Each number is 500 + 25 x the weight over its row's rms, rounded and kept within 0 to 999. Layers, rows and columns count from 0. Numbers have three digits each. The size before them is the row's rms in percent of the matrix's.

# q: layer 7 attention query, 384x384, rms 0.197, rows 37-63,100-127,164-191, columns 96-191
# k: layer 7 attention key, 128x384, rms 0.189, rows 36-63, columns 96-191
# v: layer 7 attention value, 128x384, rms 0.216, rows 0-6, columns 96-191
# o: layer 7 attention output (transposed), 384x384, rms 0.578, rows 0-6,64-70,128-133, columns 96-191
q100 061:530530441555561473500542505506480505513465518460512471537496498502532548511518505484520488464494532508523493480473492558521476523501514556505495503492534523484457508498513492496474492490475470521471533493514493542459527504515524492457511496469541473470484512507513520524488504517480511509
q164 080:525480498513484505503529493489480503501520521468539497472533499494519515523487479510525494524525506492480479525443478448490496520494502516516502552495500554495482494494519490519545472494488502482530512462512511513458477486467423566472501444512534465507495488528482508520533488485498555501
k36 078:494485514502465477511459505449491551426476482502493498485526500510514506500594502515517507536518465491470527474526521514499484495484506449486512484510495474502522485503471526492496520495491494504534516459490478516528491517532494492465485512516523539486503513500484508502516494517521498477
q37 110:443487501517478547503492508486504489506460468530489506481491554472508493516485518584494487509501481480498546496550500513517528466525483485511482525507487550508469508519487509506555506527498516498499487529561496530487497501504511515488499497500525563528493479553490556485470517484532499517
q101 078:455464525489446524511460541505509481498476470511499506497469502503473477510480509488465476534512478521509525478501528466557526483522502451484477463525437496502515516507478504522523456515515516478508503523475503499532508488484481465523470527477472543513527452494492526481514487459499470523
q165 082:515504556461476443507500483505553520464540514492492493506512505510499489519524511463451477500459466498461517498512469529483511496495504515491499428485481448499554527511481521502451514500510523482467500482481484513513490437527494503513491490459510494520505494520475487495497483482513458500
k37 085:504499481526490426523491488485518522503525541480515518485536497530540494495514488468519499543468465507445517446483481489512498525525494548514497466500523511492504545522501513473486518523486476495547506529493483486518520513483517562507508491526506460529500518471500554520506507496472507511
q38 110:502512562513504526495495533505499501548494470514473498506517512547500523490491470450494481485535560493482478491525436544490441516522497537472478478522497456478503470508481477507537458451514455484515509523506480490509452536501519516486483481472496520484513507517468453497530450521493470465
q102 074:546511518509489465488497488486550511539527450463527480504490482490491530504489509484467449502526533494511531510438496476515506528507471560476476482502498470487515488501491513516512502498521471483472521465500498512533543423490512500537478484483472478496496483512477511523516482483516503513
q166 084:521499511528485500489504509505513465490539535524478488477515509516564458502496478493516490495516471491496547501463464529484487539502511500515503529515520505489500544509498525464518518490501512509535485483504483496509484547507493572485468451484512494498476493517477504508553477481512521504
k38 078:483463521504499541507483516515506511465446487488534531512522493515501554507521514505511510484471498510470496536563546518494568486499487458523523479534505571495493472494531501494493564519497489518476480469519518507493519523474488525459543542520470573482509494473502503540480484509509472501
q39 115:491514515502486539458507516550497518492532469470481492539477488554499543477493536507476491458502536509501466501475508511490507528489508468483475445510469455480491498489463488496473478509510485484478517489510482526505517508514502545468506484486484506459488506492516491469514463529472499496
q103 062:485481550510496549495498478525543544528481510506483461502540498523466537504488524518475480511513474484499494532505465466485513531508463499510506492499491516473515470529520481484510488536497503495511493510503489499541530496482475538532472489456476493491509460510526453514543458519504505471
q167 077:487488484487447452503477497515482503488515541494459479474494493457508507489501510482515521536552480525467519470484523481532461516461525441556503469519496508499490493523503488470531511465502489487512522511505484498501540510515507532524487464484497507489487498534474454538479502508484514509
k39 084:504556399515475493457531502506508508509557472515507529490481458529519519519443501460515467508486533514487489508476537521534466538498533525471460512501505508506491492516536483525525550514501469495522477535542499518488492477509494502535538533481445495485499474485538495514496566507518516481
q40 096:516498491503503533498499506511470495538480456469489459507493508481509516485494460507562456545512504479511523492524495497498492548520491508525482501465506489507538506530501507456490493482498490459481492520514477497501528509486465513494509508465511451459480512509547482527490483474491531520
q104 083:534493535450471499505482514513530482537521443505530517480496476535522540485510480455526493539510531496492519543485523467530464490504496548497523470485517487470539475520485505549519504529492486488468511536523465522491481512491558507528536502502462497508489479499485486497513467466501458528
q168 088:455489568520487489468479537506526541476490533512568511497499506534462533545468523438498459500477502484474491580557480527537495500480466513529508533500469502518509525493509486504439501482489512495456502533530496490485505477489490498486531495491467474509504506459518474501493530489496475528
k40 085:488512488474496473492510506476489477536482461469481495492471502524526475518518483506485527528491534528474477482498462518486516488535486537514475492491476486484457490485493511531503486530495496539542479509491496515505546513491485472485531475498500510481496480527514533457472527523515490498
q41 100:485491487474488456465516465508467523487463524496541528507531502472503481519491501501466502440509471541493503494482519498493485508504526491470495456535450520435513528473538491502489516537511495521499518503532457521492496460540485454486542505514497579508500487479489558523509509529499542480
q105 081:454535491529516522498532476494519471491491524492533514485528523438485458533532534515523509481503508460505514455499485524471517472448488459537520541502519486527514536471464495504499506526473487489540556481483533471490487473485491514458501530508526497493492493537484493513458514488501507506
q169 090:534488496508506506507477492491483445510488538459501499502539485453497527484493496513481493471492523485529470442447479451563510486504499531463549490516554502486461471487493499554494503504523546488510493496529519518465479522485467522449492519514516486478488533546508441479511486479489493470
k41 092:479496537441467500486501487465507527486502493520519490487525512535515483488501550485518529523481493525535505497522485516548493500537498504445520512487478468488482483460494487527507497412521521477486485501504549449526521522512538492495468496530510461497488508544502490526512491499511471491
q42 096:490476499493548487490473488515509494528521518497532498475556548508445489506505516519514479526541495474474466511521476520502505510482515510505531476504509502511514476535483511529517496453503477479492466507525473476492553517512486514511467484525491471469454484512493438550493461483481488464
q106 080:502525527486509457489506472473559506557536501518530513528543534501486492498551541482500460483519501468499533523505485472508483476470516507507531475517559512515498501508476494533454512513500476460497498499504468510451489533462514514512529512502466486512517457495469525495528467490486473495
q170 086:517478564525480514495522488510569480523551489442554515493580519488509484474491471513537489478508485455516465480471484486487488491511500541504499510508533548500538488516476486508484554516517513496486431494523539474501526498465514470508511457484475458528504497505516518472466469483499452500
k42 087:518475484496499500529531535490478505516498488506456504495475523454526543485493463472437530502485452493481520475532521503495494507524431502536532454507485459479523483492515493505454499502513486530511492489468463529489499476536514497484559493487500504492487498514519505461541536488515525536
q43 106:495513493487474505502508476514476457500549507525516511472456493507534504525483533490492515510503475510507539488498517506485527505452508487518496477518457523488542517476476454519489525503492489565493562503475480506480535504503461486497537523478496518522488510514487555530455528505527504473
q107 084:440517479455520520508484494492488459490505517475466535484480494491526510512489506510546546560576471535503482470507500521521511477488521478513542498513513513499485510497533484478528501463506531547512495480523508506503485479440443470471502534522519507501486506491476514496524529503500543482
q171 093:498505481464534491522499474508455553456463479474414448495505471457527514509473495538498550474561484503469529474503519492497546491487496503524476499481526540503481492476520489483522486504511524515532540493482438490510529482499505491524468514482526516494495516523492518489508495532500500461
k43 091:499505518525486504540484534496525513440496457520529526536486503485498476510540506486433490479445470479503508535508516508498500563531520484502465513521482455523510477492423488477521526526521507483531486505514477479497508498493493533521442496534521494498494554486476506467522495515510504505
q44 089:512498472489523479482474527512495503516549504488515484510480518532464549486505565496506510486528499483468446456477547489523473514495544513482490522500533456493499480544464474510517477526508504511496500462526498492475494536506471489507503475497492461438465475478475464491538494519481531495
q108 098:522485539506515541471490478530513538507535510520497513511524501529457491508542525506504503514485458534474482553521511498485504513465480478487494473522471502505504484523518524503490511528509481477496458472490500529528522593514502513496474465445493486518504485492494472481508477531519501522
q172 100:542517498492521508532492524549494434504510511467456484522522483496542486493495517499500508520515517479522453486446513526483474520507487471510514520541453479484478466484491527479428481453569495498508473482473512487505511490516512558482531496537472498505498497498513469516477489530474525528
k44 103:458488481492489489520477513532533482464499499552538520501474498474507497514471494533494436520454470449488502488521528441501454530497480538480503510557484587472485510489490485482465527501521475511496477510527493471476486509477511481485533504495458486489506500493527511504508473471508509539
q45 096:559458466521484512492537540502508507518470487474467499454506498504488500475474490515507488455482489473508452508453485498570471507492495510450466504510522476517473487485481533496472483500491501465476467521516502492512497520494508505489529492488500500496485515523489436470495555488490484483
q109 102:481464480470469521504513520493473505510521478459488534510468483460505531466503455438513547587490470488486489495513528482509510492513473503498481517533518490494519493522537506511495481516502499504523490516475504473485539516494530509500527491517510496502524467509509512482504520497488504510
q173 104:522482517496488520531513510508495455517501460490536493474525507517521485493551500496540520498495514499496470475473504535528505538514485525505506492499480479495513474531494498515474534483532483508456504467503554450488497461492510454497505482490501502501492504488498520519483515511490502498
k45 097:508552519488493539491533489465509462466479509505502464491511484487548465479511516491499531486512536493527504498527508544479475497480489494534510542459495460523496506441498506499464491500513514514538536480483463487491493526485493515504484528527529521448482536512461451494488494516515527484
q46 095:477500546490490533504501498468480546494503477506489470515489499517488519507512517500507497469505521525524443514509533484489488506520491464478504516519473440482470521492485485496527540502504497460524509513477451427531525471549499512536460514563502490433482535472486504492515544505496529540
q110 104:466509508538503499501483511523519479508483524520538518543539471491470461518476564505503516520513520528515481464529484546473483530514476454454499471483490477531523510480479491430542547486549518510469502496518504489563519472493474512509494501482484480461493501496471486510465499527506501462
q174 092:512540526511520537491546497525439487477486518503534495551551470491495513500508479531515512461480523551535490472514533505469511511492477481490493516504488522498562516507512483460561502492514495534497489504495506428495506532499503497489476473530495483486490494497464474499455505504442490514
k46 090:545496459499499476448552526501517538523517517508525486491479501514463476467537512494519505514514530510471482499486486516480514485537511518543525494531491521524488512500494497514467476541478477481468468478487514492500536527457504506501533467506481510534506464502513510521539482466530464467
q47 088:473481502509485495554471536466520474457487501531516538503536515492482499490492493500529470527489486499509507483563487447482511501511516507520512481531455509495514541508524523511501504539539464491479473535508487468488502488515494487505487530495469521454527453493504551499498493474496504480
q111 102:462495514532472523519520527494508498502497520526455493517495486510522560480481476496473492455498508511472537496472517477491493472487475481504525499533490528474507516504495490517515454517484527512500517508509494539480552497460503513482535496527470547503491503523518498508508486456503449545
q175 107:541476526522456534471471530495557501480554505495545484519501524478507515498507498456500490523484493499513529520491496501496439490501505577491483530512510482483497536503486487541517519558505525498476460504573533503494456488509492478483521471482496472539500483491508547529518471472500504458
k47 099:544482480481519556483462510528517498491505510513498462499462512448491487555447505535453477557520515499534497510524473467491499508501515517476497509511492537515492503466527514524465519528539500497484523544494510483482493480519474509480556500519469484522506504469529505516501500494540487470
q48 088:521508488470465499512507536472478480518503520509471567479513517463529485483521447483526495512508466543464514475465434496467494528491485418501477508522496478466530488506489497511473478496500468512479490516481490463503545567530495486523526490502508475477464501510468469510488507510486514452
q112 108:554483528489493522481538509505522510461491477495510487482519499531508543479540462489493476469472504501499492515520488484528447499475522524547522515493512522496459470547506476526506472507508446532500481493470487517490520499520510505512498460462518478490508533508516498493535477479476547492
q176 112:475498477509514508500522467498502490576520498459482485482479520541541479536497514456526524524496568509503505511500500543525494515524475509535500503477490473493518510517531518488472500505506464494497496508509475467507501452521515500503501432466472475515486499505515531450522471527483532520
k48 106:453482473528488437499493522495482508564461519519484474446509497512503487532516528533517489472492491496474525493503493486502508506516499533477502531487471511490518496517450518474504500461452506466507485483495472503483470473506512523483451493494516494522495539499534511442502498475510497513
q49 090:483457531516561509455500493507497512461433547479500469521528499500463492502494492501476464460509512450503526517511453518490496487535533530501491516515500524494506498528498462516557478442482488514539492515521500488514509485509511521511518467439495443493538526551522512496522478520530474497
q113 127:530504471507520523502473491522508442496475486527496451501489524541481515478508515488465527517489498468504490548508463498509529534523496524548508501509514514480471473528540508526510511524504481468483523503489544500517488515504477510481462494493520469490498515477510480496509468506520530496
q177 105:459470471505498441504441494477522479498470537513492449508498502539466501485495552473529515489491500500488510509500492494519532523524501472507511447461539481488497500489513517468458533498484518495458519531502514533501537467529480509476475508537526481453507504500515479545481515494520508518
k49 098:471479433475472481511461526541521522460524491514503499514466503483503499494518510483513464482489477485494510486534496497509440508459488510494501468513491539474524511525506474505474521559511483501475479500518506459505496445483487520514509497509523455484499507529533501511516541474502502510
q50 084:491499494516542487508483510544492478510459501506484525513494511509521488497477502496482478485514494488481481485498474497511478471520485554530464539486528540495491505534540520525488471509505493498460450501523507529500508484460498499493500482548484493476519453508535463494493527502521471515
q114 115:508478486516488511501537503510478556502502504519498528473479510494501490532505515487517462514488510481491511505506512486499443473489478522479482474528458553490490491536512489500530464486483474505487486552498452553493516546462508459505541513476480528496507453491551551523496531504491499515
q178 114:489510499474458465481501554502468534473499487503479529495480513514511497534517496516523510488539472492499501518481502471516504493514459532500459477502493466555489480520485491471520453467475512483500489486479508509475496513485459475507493511472484509523504468511541510487488501497497499475
k50 110:491504553471462490478521486467485471445494443481511494502455504503473516497510477511492488483488450483474521531467551508473447503506475465513456497518494521502506504461509470480515545528510555503507511523495508515471474525524461477518452544493479547529477499501511466526505494443527504487
q51 096:487475490520521491424495518502527479516490483437552462506508497528520474531445473532530485517526526502521542527523502498558479513486521491507509453514538494539517511525528482496542483540476482493475493545485519467487464485465541471515493487455455473487507515526490504490507486485490514502
q115 115:508498512471524497526527526521486545499477523510496497503489491510540526472528478475506496489514466518508511529524516492460502488477506508501493506497461505460534488513541495516450493485520508509488511500481485503496504488489510522509530524515457552536488460515487486466508480530488501505
q179 109:514502555526505517504501532482515524532478468478497511496510535468511491540515459531513506516486488531505479501540485507497530443516523484516488575539468521480533525512518516533496506482521516559547523494531497501456489481474491558501487520499527535476466520527518491465496522521493520490
k51 101:561485518512523533507518513475501487491497477548501518476522479480515522482531480525504462473495541534510468447491508501491514467500499445520516546504554533469471509483472479529524518507509497496531509532499455534499465478496475517452471526491556506487532525468504494505510533512470520480
q52 085:521531477456532515481516508520476492502511540492478461506461539517515464507497477516494475529477532481487489505503439493495495477519522476486492556468503472494485497528503534505487551495490438482515481471485556465494481464510522494509501507475493459522504523474493408517514482510475431522
q116 123:511486505506485489490478495507494496475535503491531469486446513492517502480506451444479485466487509463509517516470458483508533500497519526516508506502512542489477502504485501525444530503500476553502449470477545481499495500483512506521513530520478517516504531491491472513534508528472510538
q180 107:496479452520557499477478440500522457521503501512535456537446502469508502514486484497452472457508500521533514484526467511527524485506512540477491482470494531510512489534493509514500547487514510532530529473493518442509477532534495514506529469471511505496491530497486458494502531522503483496
k52 120:508551493504547485494505452521547473511504520502503450526469498520531519477465509493465527486492521461536500530528476496511529493495474486467502497521474492505513480501531489490505539517479503478500534527500504472545507503497512468518480461504487496508474507497477453490465499576470510468
q53 081:551513430504476481536513509505500511502529495522513543494502539516534507490484484487464495530514477548527484505487502471477523496492466516522518488501461526465426504488523518497489483513484502447438468522510524503546480501503463490521521492498471467496527479527504466480492480493498510506
q117 121:428522494486492522528496511519536484478489488500544542469514522524493512487504505503479507537469521482492509489465471520438517533495513524491485468512491487476489505507475536483537473491499515497550489544510478495525478470461492561495490494472450494534491496523513484487494484537527492520
q181 129:468508411481505517508519542485507531548541525489513501489528476510513534514518503426521485491476501509509515528498466476484480489516499558502468463514510481485437509512522512494504485493485474526522511482495489512527524480434501512496462523500474491474487501514509524492484514485495483506
k53 111:465495442520486481568516530525512449520474520524515554484522491510493533511446509510490524478488533496463525530488484516505503489519515497498477490494503486496512503535506523459470506479474486512540516493473508545521517486481502564532526514537445494494485500508459513537505480475485510510
q54 088:529502540476516524466493507494503497503446475509475510498510504512491491479516438525549493542506489547489508493510499537548491530488528489508512449483488503531509482510487511534506484480513506500562497513535493512492479477500479544473471468525527464503515495534455489493494479493507536492
q118 118:506508527523480532504490499502537476516510497523492505533503491528486541487494495506489476496505520505484489527518517458543479475475522499504504504517502513509491524509533475512533433536527483483491522482523528542505515540491500484511461490417511457490486516507496528447494449500500483488
q182 122:521485489525482506472473475467545501510538488487499486478508511508498502494439470512486483521502502469494501491502521484494483465516494525497555497518544534486493464524480503502566502511516497509460486463507483540522509526469487482497469490481465431504516483486498514476467463522467510520
k54 110:513530489517481467465475530517504509516530510497515524509510510529497527517466486524498487543473506512502495511510498472512497498501485512513547505491543503556528496520484493519565484514532497495481498479470498495531578503450500482516506481512452485494507501519493544500457545518489519480
q55 094:487499490488471529482504479533510522516493510506462522407508513542539520488493484495522492517548504495504506499545470488538536474475483520498496468486515491518501497480528508522490507483475495515499499483512521490512493527478484561488456492479523497523476511510509499511484506503501467525
q119 106:457485447505469569485492465490475523532496510509495456529540494509533509516513472480507525530517513520500482475522519462527492459544487509490549478497506495498497478472522491539449530486489499495490475512526468498499508486516479514463501494551518500504532470502514479502534474501456454524
q183 122:472499473441464526487539538485466514504514533482488497478530536533495474516507472425515516503478520503481491462455477558514496503527524476481463518504477493502493508483507510458512514464492490485480466484485479499489489479482504524490494502476489486521531464524524486517538558453487493508
k55 113:454501472483522502495535511476469515540506517504530538491503479529483476495553488488516494518496490523507497465455504504507491480531531472427524531525536518486532503449456514518484498483508494476524504450509516485494460509514484480489521510511505499547507490539465454463477458515494512467
q56 080:504524521500470479506502481510490469447488503510458509514488497501497548475505520472451502524483490485506530524453508511498490456473494498493518538534529489507474483514524512547466474454453500502523539529490492507519501491465501521516495514494457516503496498477500475463491486526523517528
q120 128:464500471507531516491498489510485492516511464523526508485509475451480508521535543503486511513501520533489529497554490505492420505469478470510503523515524452471501494498486504477488549503512501468469472510553517528501536493505509537473496471505475494473502489506491477506490528515494565490
q184 125:516505476534537455509506504517541533454545518509527523513503499467497506487504512537495500476475482456550506510556509478558434520494459468493499515527487497473510506496495483506493538501496498500479513482539543479506502561509497504468454518523460511491456522530497533515477521545507515513
k56 115:516486493518541434505511478479492510519542487503480499497508475503510504521485490471488520528477513452506475464459513499507518509518491524498490545499513512518510476501516506506483525514466498505508501496520570541490488529482480528484488482495507485477498505514543478508480493548487525475
q57 082:503495544489483530475476506504496493451477475518480492464503466427507493551529516482503486528512510560538477503482500473510481482480521508514474520477487477497475523575503478538489490458478483501472506510498523514454536511491504456514453497493476532496495531491502552509476511522500507477
q121 130:535541475525544441487492498501504508451501522517535492541518484501492500498494510505525506540517516496531479465482462498441490501475460525493523523476506551500520489472491513479481528534522474488485509460499553516513538540501477503486477466450492456481491532514505516502472520536519524476
q185 123:524541487476514476447539506478489506470493475526518534509503484545469498507501508450524522563467501503546489498484457498453451510484496490498489493504561525483556508508478519496538466511499493449516469442480511491509498514510463512513494465489463483484506493515482486537502477505494506462
k57 124:578513527483484525493549532529479543500495535470483514519503457528513512498514493469493515540516508488512492525497493518541489528517482516497505503503588489489493498476477495480487509495513452485509508464490544500509521497504449547501519509505488497495534465522469518548495533514503503489
q58 086:509508505540508484498506543492501539455491492462517479495534501499532449507498446508482486520505539511523480543473483509507505528527542520500476469480500546465494474555512501487537523495531510458497490496498509463515496471485550500507472481462516483460495533509467517493518496496503566492
q122 120:486531508482520480510495514499489450545482516527519496530512468472477475507524485517512507499460472531488517482494474549454524515504476480479521505534474454497580542491482513487495511496521509479533514541500532515482478515510553539468462451473512486506491498508488496541461507482512474479
q186 120:480538480494466461547465470509500470554505475479497549517508484471485473516503492484496507576522480426494500479523499511477532540471471496507525479465529452543535504481510496464506507476499500492521505488498501484507426522485512466482492507516495505494493504487478488490499528483497506459
k58 107:462519480492511490534462481477447481468530510531491475513534508488489492524470487513500474535511496476489480484499512486474478521473474535511506497504491495497456542463498530497476460478494471477523508499541531477517446524515538432480476512544480520512493521452499493485510530492512512476
q59 088:488540508500484544470534507525517557471481475455499501467478528594544525462507507515536473502488497518497518522489495510526508520476512514503504521454501508501495478519483488474478478515459501489537493546520524482500515478510475505514510462477495464498503469507511509492528486506512482489
q123 118:502474500537508516484493484501519545480523483565513480478521511543517480513528479520496526467446536512523519487451480507511522503510505503524460530489463501519442463540505494478526497534517480510531514448473519512537492474499481458525526498464495524536543547510501478519517489503507493486
q187 128:463470525467495508515499515501476527454475466489515472483502526509527496495546467540505510484504452515455503461469506506489527521486519511510474473519456496508492478523509490531522488488499473531550455475459525465579535548510505508532487487481483450490537477517465535458513453513506479484
k59 111:477478475490529480497567479513515498492503500458515467531531539475498504507528506534475507471533490556466464463507441519538487479507515531489487440486496495488502565515514492487490497484480487541474473463481508492527518488561513474564503542483501493481479488507487527475506500535505489518
q60 085:476499467486508540523463487528499513523527473497505492438486494540528500482542514482518493462528505499461510515505525563487503492494480479521550501518569510530496531573528515517499505501493487502489474525500503513497506474477485490528502490536469501532475515490523527507487489516470509479
q124 103:451529542500480508530517457491530482490511456474455489489491503455506530495556474512516511504532505503516451520468507462455539473490501435483499475476518463475509516537498509502536458504499478481452474547505474551497532597515502474516536491476476503516467489501522468518493508491524498548
q188 123:498483510529536517496481454495487488518468523483491513461512499447499496515501500516517466478510554471524469508498521507475498518472519499517532537513498491495559524492472538483503473514520503498489494501504529525545499491481509537479559485505475503486483552485482473541516496487511496530
k60 114:543524522525493467523459489485497518479516502522509495520525463503478503523502519468509493508502505538538508534519494519523506508499485511487519519510512497510541479484467516490487465509531522485543490496495497514518472504471517510485535474514463439497508511491460483493487513510500548491
q61 087:495485505513499516504554468503520485518504480466561523500489495497481509479508514472548520462517504548550530512506485491531492483487465516508486501514484456500482472514499468510462558473489500537535517470502483510527474480468521499522508480518477474487489442480504541463507491513483501535
q125 122:542487470539494511476527478521498472542517503504497489510494522531523511513517494413520509504469534529486533509486517482524507472500500503560512513500512505461470498538488528523510486515484496514491507532501490479480564501476474503512557462496493497509521476503499524474507482500467508512
q189 120:435507485502480463482499469470498511484486456486543459532533501522502526501525507506487496510515511500464531455544515490466524462476506537520513502485482534487491536495465449540509466494461475500507527503515516476491519489523496452474521502513531481532525531522513495507482490468488524489
k61 116:449512493481477483486499506483520469509491447515510501471538499473473558497500508515486490541475521489470499427520526508481483494529508558538520502496529509498518478510495473502510484482489484504504521521512491492485470520504487462486517448528502475526497526528520496477508495480496539506
q62 082:509527527501486454492466535491516495498519459487486459467515526501479445532485501528545516523495505440492523496497496474502475521512489500464487487511519509500502491503486520515494495463483483525462482476513497498465535521532542523513507491506462519508473478492483516527484530532488450485
q126 120:476499530473510505521491484473483500448524480472528510508468506475517546471459516494534510436497491505533547494467490516468498505489492561445495545510432492476525499490485487496464532490506517518528482463517473522521469466527448524490484515524505514498506483519490500483513519475521553499
q190 128:519484507483498491474479477532498496410475494458491506460479521422525514495469489507524525500477505533510487511523493451487494507495535509486508503439482478471507499436531520526545518462518533474494486506528499490496488475495512542486459501509510470507510474533470496472467470472521506476
k62 118:514499460485527456511455475496468537439496489502487530497489513515524528484549482504500527506470531488455454515508523491501540497480521524516511508508507476511458528471501517519475517512486534471573533507526525484505497489498445528452508471503519447566496520556513480499470531491511490528
q63 089:533481472499505466507513486499524489458543518537491524503460538509455461521504511494462513530504508529491521468532533516531469496485459550508480499535467558499508489552471478526475464519533452518474486499474506535503514504590475475516516490448490474473463484500518494494466538540507505483
q127 118:525496490550512514524537512487472531471546498509526459515531489526502500477522479510431499503460507492510521515516528479533479469500515529570475503488497542501486475529519499511501458528481516497526476515495519490481492520475459455517524509563512535479461507510521510491543499502486476508
q191 124:510508472488502533480582480494505527499513502467502526469515532480500524474515457494442495526503480505505516514521485444542475500485524507486508485499531504483470503539515540502500497509493500490523468542493502520492500491465466479519496476481488504506490483483492542500506479535477487486
k63 106:526542466511477480495537469488512506535529476514522530491478536556484517495495453507516503499523505508522553503536493506492444504471481511501513465513505519522531509495516506559504505491499526473459434533463499525508506449514459495513495496531481541501458500472513513479510469520499487511
v0 108:529494510494483514453499462476523564504470541503521460513460507515553498500567498525478461494521513501446502549500497519485519496539530539464503473461494472543483495548525477486477530496485509486511483478499476466503533474515549513488539487501493501468477507492492516517519497499510499522
o0 076:467498499508532506510521451526508510500485515458517499530497479500467532535488528511487474517482476488502476479525507498518533490488530513552496437507476517459505519513498455521490494500570515482482490473496510479505469502461491538500500498466467504485460514502515514450502443491461474511
o64 111:506503502457498502471445544482468438522474503519520481480535457538476504512486513492522513536524527523508552471513504556516527511502534484462482533491525474497490504491447519507526525522478515535487439494499549490481500475519501517508483490532511462517523490519460512501488511460532491458
o128 122:481512483520491480482526494478498477462505502498495508514515502486474475499467497476524540540471450493533496459483495479494489501462464491527478498513520470486517508525508515510457467506512521562479519493513501516506484526509475494502469510514511473540540545496533489479490509557518514483
v1 109:495510481467502538516485469496506486456468475509511465478518515474432494479473484478516533555533452532501491497513513534478511496485490440535525490517499500507518475476464513529544511519507520480513482484512484476501500540479452494502549494490523465522523496507516468473464462489482471487
o1 089:502470513483524499510502467488474530533518487510508462572503469463533518519501543464472513500502522535461492469502474506520511485512531499502448482525522495513456479559523535492516473488500482539491487488516518512481518491511520512503531492508512490537551551516452514463482481456466469527
o65 115:500517528517527541553529478538474481483482523489506517509532510504464481498499503527476487474554472526503510521504481520499479450520494502543564485525491486497468443494500456531494536503516480484533455497479452489524468509503505497540526472516529532532462484529502471534466489507470500518
o129 112:487511496529531484508497547523514532526488479498503491496479501480536494479490492508530500482475492463519522492501498479489513504488489517462495494502523499488481486522494469471508528517545483503504537455494538533479541493498527490483508518491486535515466501450481498567538541522484528494
v2 104:515496483503481509500517562508487460459482522503483498499487547481535518500488506524502500511509538488476504491464482493505545516496494494497526481506522488515531511554486441502507515493503480538485513542481504483513477519513493484500476490489509526538487523519490522511518515524505563480
o2 082:478472471485509455489522478475530473489523503473506535485526449530528524492523493468483492499503527523474483494512458526520489527573483521490498494459524482530506503495498501483478522504493497520504491501519511479481480472486520483488490525478472526491524488459457484492519491510538525492
o66 111:500540502460518461489507504526490517497523521497539447474496498506469531500514512507510516489525496477471497484475550520473519508493493492502525518494498527493539521537483533490483506498520484542545552504483501471547500525459492503484416479533520460510500507500507501542532523475482566485
o130 111:510479504535537509508493448500516508520490453513491498533491513497489496498498518494493496476495473527543535520562534521528537487501506521497484498514467476530432506453514514526537477529488488445514510451516519471526509481491518545549491528496507495520520508483495527507469484516443427466
v3 113:454497465503520539485537431486496522464516519454461517525485481506487540496464488468494524502508498508489496550506577513507521536533506503494510528500493487498479483477551500529471527489486517514516498477511464512503496512501483507491516488510470486488523498483504485510564508496494526523
o3 093:463511488511529499525510523491517519508513545506520475496471493470518507509499489520464525513464539525471514503524502494525509502475517528478521443528490507490527516487461484467511511530508528480538496446466490536506492494525482509476496534516505462498499502557472521533562538466495538521
o67 101:531507496486514573455527501507490483496517513497548486533514482555475435513507492506506512532499463492477474504474480504450479503502512489524493539494529526472496510477544486503482541517493514533494476526485505505496470496531525495561526533482523537492527454484495476509508506528492480546
o131 112:501482478474495441519503499543480462503429454516473489461524509467515480482510530463520461477526482496541528468489426557472451528501507499480515501462478471521485512514473475491509473493436476534525512524502537508496549476507487497529492486521530460489488520508505478499457493491451468495
v4 110:546480532517508486494505490529485532535503505519506507500493515464499529500540494456503488465458560514507495468498494469482498470518534494514504478498497481461507483497518495468535488561494494520450512455520494509514545525505530513508465479509510407524515519504512529513480506513499505453
o4 082:545480472511478462515497493518510528498482506509499504494485529501470474491483526501520527531474475476548508483490534488493493463513451489469516459483492492511518527500452478508540528497527522458480496512524481478448418462502495481515512501480490506488474519521512505512461530507522504529
o68 112:485552529475500513458519512512507505493514501511507500500491494505504508515508450523512525500475501506490502500522489464499492486503495494510491490450535512506483467483504515449504471517487494472537522458463508485551516545498502511534498476529501472512498472499458571484505494550493488468
o132 131:511485481477484506495456492516476500532470485489510541512548497515495487527497484493503483540498493499522486489488482521552526541490486509482462492519551509470507514558494539498472502483499486515542517505509478503491479501508493470482515478456456579483516481506480443503521490520516517536
v5 104:490527501535520457457492481527504494467483486474522543505504546469472492535489496499516512496499493518480495481491550515477529492521460480527515530537494519458524506495507539504543482487495517506481478471465525509487496519522517459494539502516465508522503488468525450464491496476477495527
o5 087:510511496492511456499518524544500524456524473484509499511489509533440532487489500457493492485478482466486546496490490462456493494494469513490493518460496516522498521477507500502501495527494538516494509528527502497485519489494486498500521521554505491517465432522516503488475519481502477543
o69 105:499484511525483515548534536478465512507505472494502513531548500497471499491553475491524516492510520520522482495500496494520557542521480507478524504541523487506518512507488498454536530484450484513467482465515515498523495496497474487533537469508481527459461483484456490500495512562482491506
o133 113:463489454479482552486485481511547528470485487469474483461516488510555507474503496524546496507494488497497495509487458524483497493501444491514528487469477484535475462563463480494497464497510457496507544502497501523484506492522450531542441493508530476480509514507519551497499543533508497476
v6 100:474502513521490475503517524511510497514496498531498456527519481502494511480477533494483491489457439492501522510542467542492492483497487461439495517495529476499483505520485525491500522456481502494533515534508468442523492452487494520481489479534545506484498469471500531506474492494488515501
o6 078:482479513473524483496527509504464501492494531492507510510470531466450489476490503521479520485491541482515518505501540437503485509523476509486554503514460495498537493494474499514472500526451551472549483498485510530489498484491510548520490513471478491492446493513557521540505541521510525511
o70 111:475460499496465477464533511490481535512526518531472492509493454529459557504473514501469479451532494528495470502529474464475511454525485508520505492464516461480458508496502508503518464501533499542509477479487474471496474531462491516491516507486530514496523517466512528489502490511550490527